From a checkpoint of a small transformer trained on Wikipedia.
Size: 9 layers, width 160, 2 heads of 64 (1 for keys and values), MLP 640 GELU, vocabulary 1717, 2.69M parameters.
Architecture: LayerNorm before each block, attention and MLP in parallel.
Training: 134M tokens, 4090 steps.
Each number is 500 + 25 x the weight over its row's rms, rounded and kept within 0 to 999. Layers, rows and columns count from 0. Numbers have three digits each. The size before them is the row's rms in percent of the matrix's.

# layer 3 attention output (transposed), 128x160, rms 0.147, rows 36-47,100-111, columns 80-159
082:518517463425537458501486493497523471525497495488473511509518512470495508472453544507503477501496536454511465485571511519526502499539484459483473455476474509562534483513493447519512442521510496496505522499507522519520481489497482498514486492
086:522487523518494483516518510465484502509489505469436527510504506464488531473492499491478483526533491568503511534508499514510474526455526506471516475474478563515480475531473495458495506482504508527518511503527507516499486515526493497524510496
078:515501489507506500525482488531501504517529471521508489494528493542422568531488524474465523495494504530514524529448499500529542464521520465481502512537462507472483497479510452527512520484516490473521516507490503470520507465463468524501504496
070:531491522525558457512477499527501480480494508512504490531488551484529483477438531494501499485504476510524535530475490478522502490494494470527495517502481493488487478522548518521457480486515516497518469457475503499498465493470531539497534460
078:497491473511519496491490519522547486501472512455450505517484524517440507493523469505510502521498484514520504518509526499506458510506496502500517513498510447508494480511561561525480468515491491534491480501507528489460476507499515493457507549
073:456530493482553496531519449481462533485501496505487549490500522464480505505497522509486496460507493492509448475496533502508535493475492508459505522549520471487481522480495488521498460501494499521494494547529481500487519515470455434471506506
080:501499500499451460524459471485471483523485527510470496513515491506473472469504492549495516488479482451516495495497512439468445480479524489501468492482476461474522524545491529477481516469492505492488477504527508513520521499476501478501486514
073:492537518507495454492454495513506514458514455519478505523518479519492528534545533490549533519481536504500512525503491511563471501503494472451534543503464534505530458538479549503520527497505520504489439504507491525462515549498496526489498489
076:501493533518486545515477458510525496481529478454515501487501516549517508476481523473447494533491504511536468509478514492503492460479538465498486498492548509463502489495479480471484480497504470475477476492475518536563515486482528473490470501
082:471508536527519499512553481499490494495507482497472480514497507489466446519494513491485486496498492473510469514547533492482511545478479485528469500488495463423486509495493494468487474482513480463466465517484491536537485511504500516489501530
080:509527522521476491503443518497504483532505472479519444505483471481567493522519513494483503481526508525501505528481505526494505536464494505474493495513516507527504482541485491502494453550484512504516506514503552553552522462522480507529539502
075:462537504490470517539495485475515497488546503521496495510533482550503511486482497482475460502493493526518526576486547527512510511525481474529447475511506530533500489502485521490487491523526511498456500472498446565499514527483496475494486512
117:529504560543498533499479503491472518502499505520550487513489509481525457542570501493508545462512472541500525535467455468463503486507532512500508572510542490436494474484479506467510542477497501527496497532483493473477530543452510509503518542
113:509476493524518485481469527512512522511494503493497478489485486534553503516527481515504544495477529467471521460503533482467503528568500474489496533508512465498526528462512517494510500530499512494505466507487526508489502503455509481504515489
117:483502515505504512497497523536498492477485496497495508506475506511549446483428471459516499508507479498489504519513511519479498556499528533491494530438553517482519490539465541481532486467508510502522456462504476500494465541510502475484514534
116:475504475491484543502550498476466531550500515504508494526510418516525486510574470500484519537496540489489479519508490530509489503511485495490548496493536479488491522475480481493504482533521486505488472510532535519511521497481509467501443512
116:546491541486510478495526518513472536534510468501540498484475492502564513535495501500499478501519518478513501502447477507513573459478500487497500525479431532494527544494458492511492534445502481494539524499506482511532515511508499516536448458
116:510452511519472513536529510515492501517490514502473470515516497515460468512484493467522503531470511497515493529518488476498418514559502496533537513500472534494478482498494491479517527497514483473510502512489528537528473440487515553493545494
121:509517510512529521476514539504499543456494497512518514479483463490496529492492489455506457502528483509465501471495491540523536476495487500509539476488509517523514486451510480523486486542504492504511501503489474500472489512577478515504471452
115:519498477498477547472532491490495469529490526484516517494484504483504489487492524503466461470551446493516494521510516499455511511504508470500499491460539471501510518472539492502505504476513488485522561523477485509562536471453489492514474480
114:502521474494467472495500501482450489507488505575524525489519502491448514526522498517498490461501448478512537508482494490500472486486479542464514480486487512518509523470508510517489510527491505503497528462488462508467470533500506516498554489
119:472476452510527488488470495494490513531508538506499504485509497505544503497454493469521494530491482495493495514482478541494472467513478501473513535517515551551506523475475498516463502473488464515536485502518491457480549504512511470491526463
120:485485470530538517481550456469501499513476556524492516484482489519484489500486510519537535493460495503517507532514493417511542473554505490507501506516482488514473536456506480489515504472494483497502518477532456464462451497496511490488491507
114:510481463478508522463543503519527515529465492535525497474493524481514519489500477518519527497486499512512463481496487496511488528492532495479497499441521499463515508509505506474490514504474507492538519540518539472524479506538489528508535486
# layer 3 attention value, 64x160, rms 0.162, rows 37-47, columns 80-159
096:522498475500536528474468514531509505518488505504451473537491497542561478474511481510486540500485490452458482484485509488489487508527463508507498533455487453517502544470487482486493501520526532478518462480471520498475494489455471498532519449
095:487512486550547497491505498537526492507489501469519483482525506518544472480472523467515504521500479500491500491511508539466494559463488524510504520446548533534532501504463550504513527480490500510514479493508499476480505515495489486489471522
097:473536486470494529484543517504521492539509485469467517547539480507520448537555492501488522547455513497493486533486481538521491507516523502484554511487536508487510489487479506490524490483525516506477496476562512487490512502494510480517475512
098:517514527504477470505519503491446536524489484535542482467481482518563500531503518470467520497523496509497486499491466500525558478506505510508499492489442525484515538456481509508483522469533485495571531524492502508526502480518544471518476471
102:480517508491466484507475503523524479513487501537470492488522504509470455520473505480514556523483490530505490511516511493470457488501486478554523508463456560513472470501494450498487532498531514479470534511470512521497480501498527498479512529
103:499503510492524509467528489505519511523477528541500498484473478504507521499498501499474460511512513511500505453470465577562515485516461490520537480497530509533467485478515499514470492549518460495470491475542476503465489495564473487505509466
094:517478480505493504424508515468497479498483536504479501480484523472513483432474453496477458498537480547523501522492500444445505475461482493469490517479489494528523528477529476519475510519488495486490527492466470490547548496469502496486502487
097:514516487532468490486474508485480475489507521530525479511508514482499539522491524501492503494519506492512510474491505445539478494509510507489504499465498481511513509483519484531520511504509519453500497495543461528502545490492508507504568522
099:523496488519532479470463534481512538492508523488497507440509510476485495490505522481483498525517485454522505492490480548512506510494520494497510466536488566530486546519455494481443471486507493496515506496500463527502529526496496482527539455
105:457518487504513482487546458502511531492486549485485535484497498470476465464454505473502505518487486475473528531496440433516543487539509502544511496524472498480510541499527464510523552494526498495506522477517462508509474492502474493485479510
094:503473499508487518505519462494503500522485481493515497435475524451510507471528468487497504478485538492504504500524500515490507536501497489471531528451463493443466538523483519485496530487509492470505509522512543497558487523527496487539535506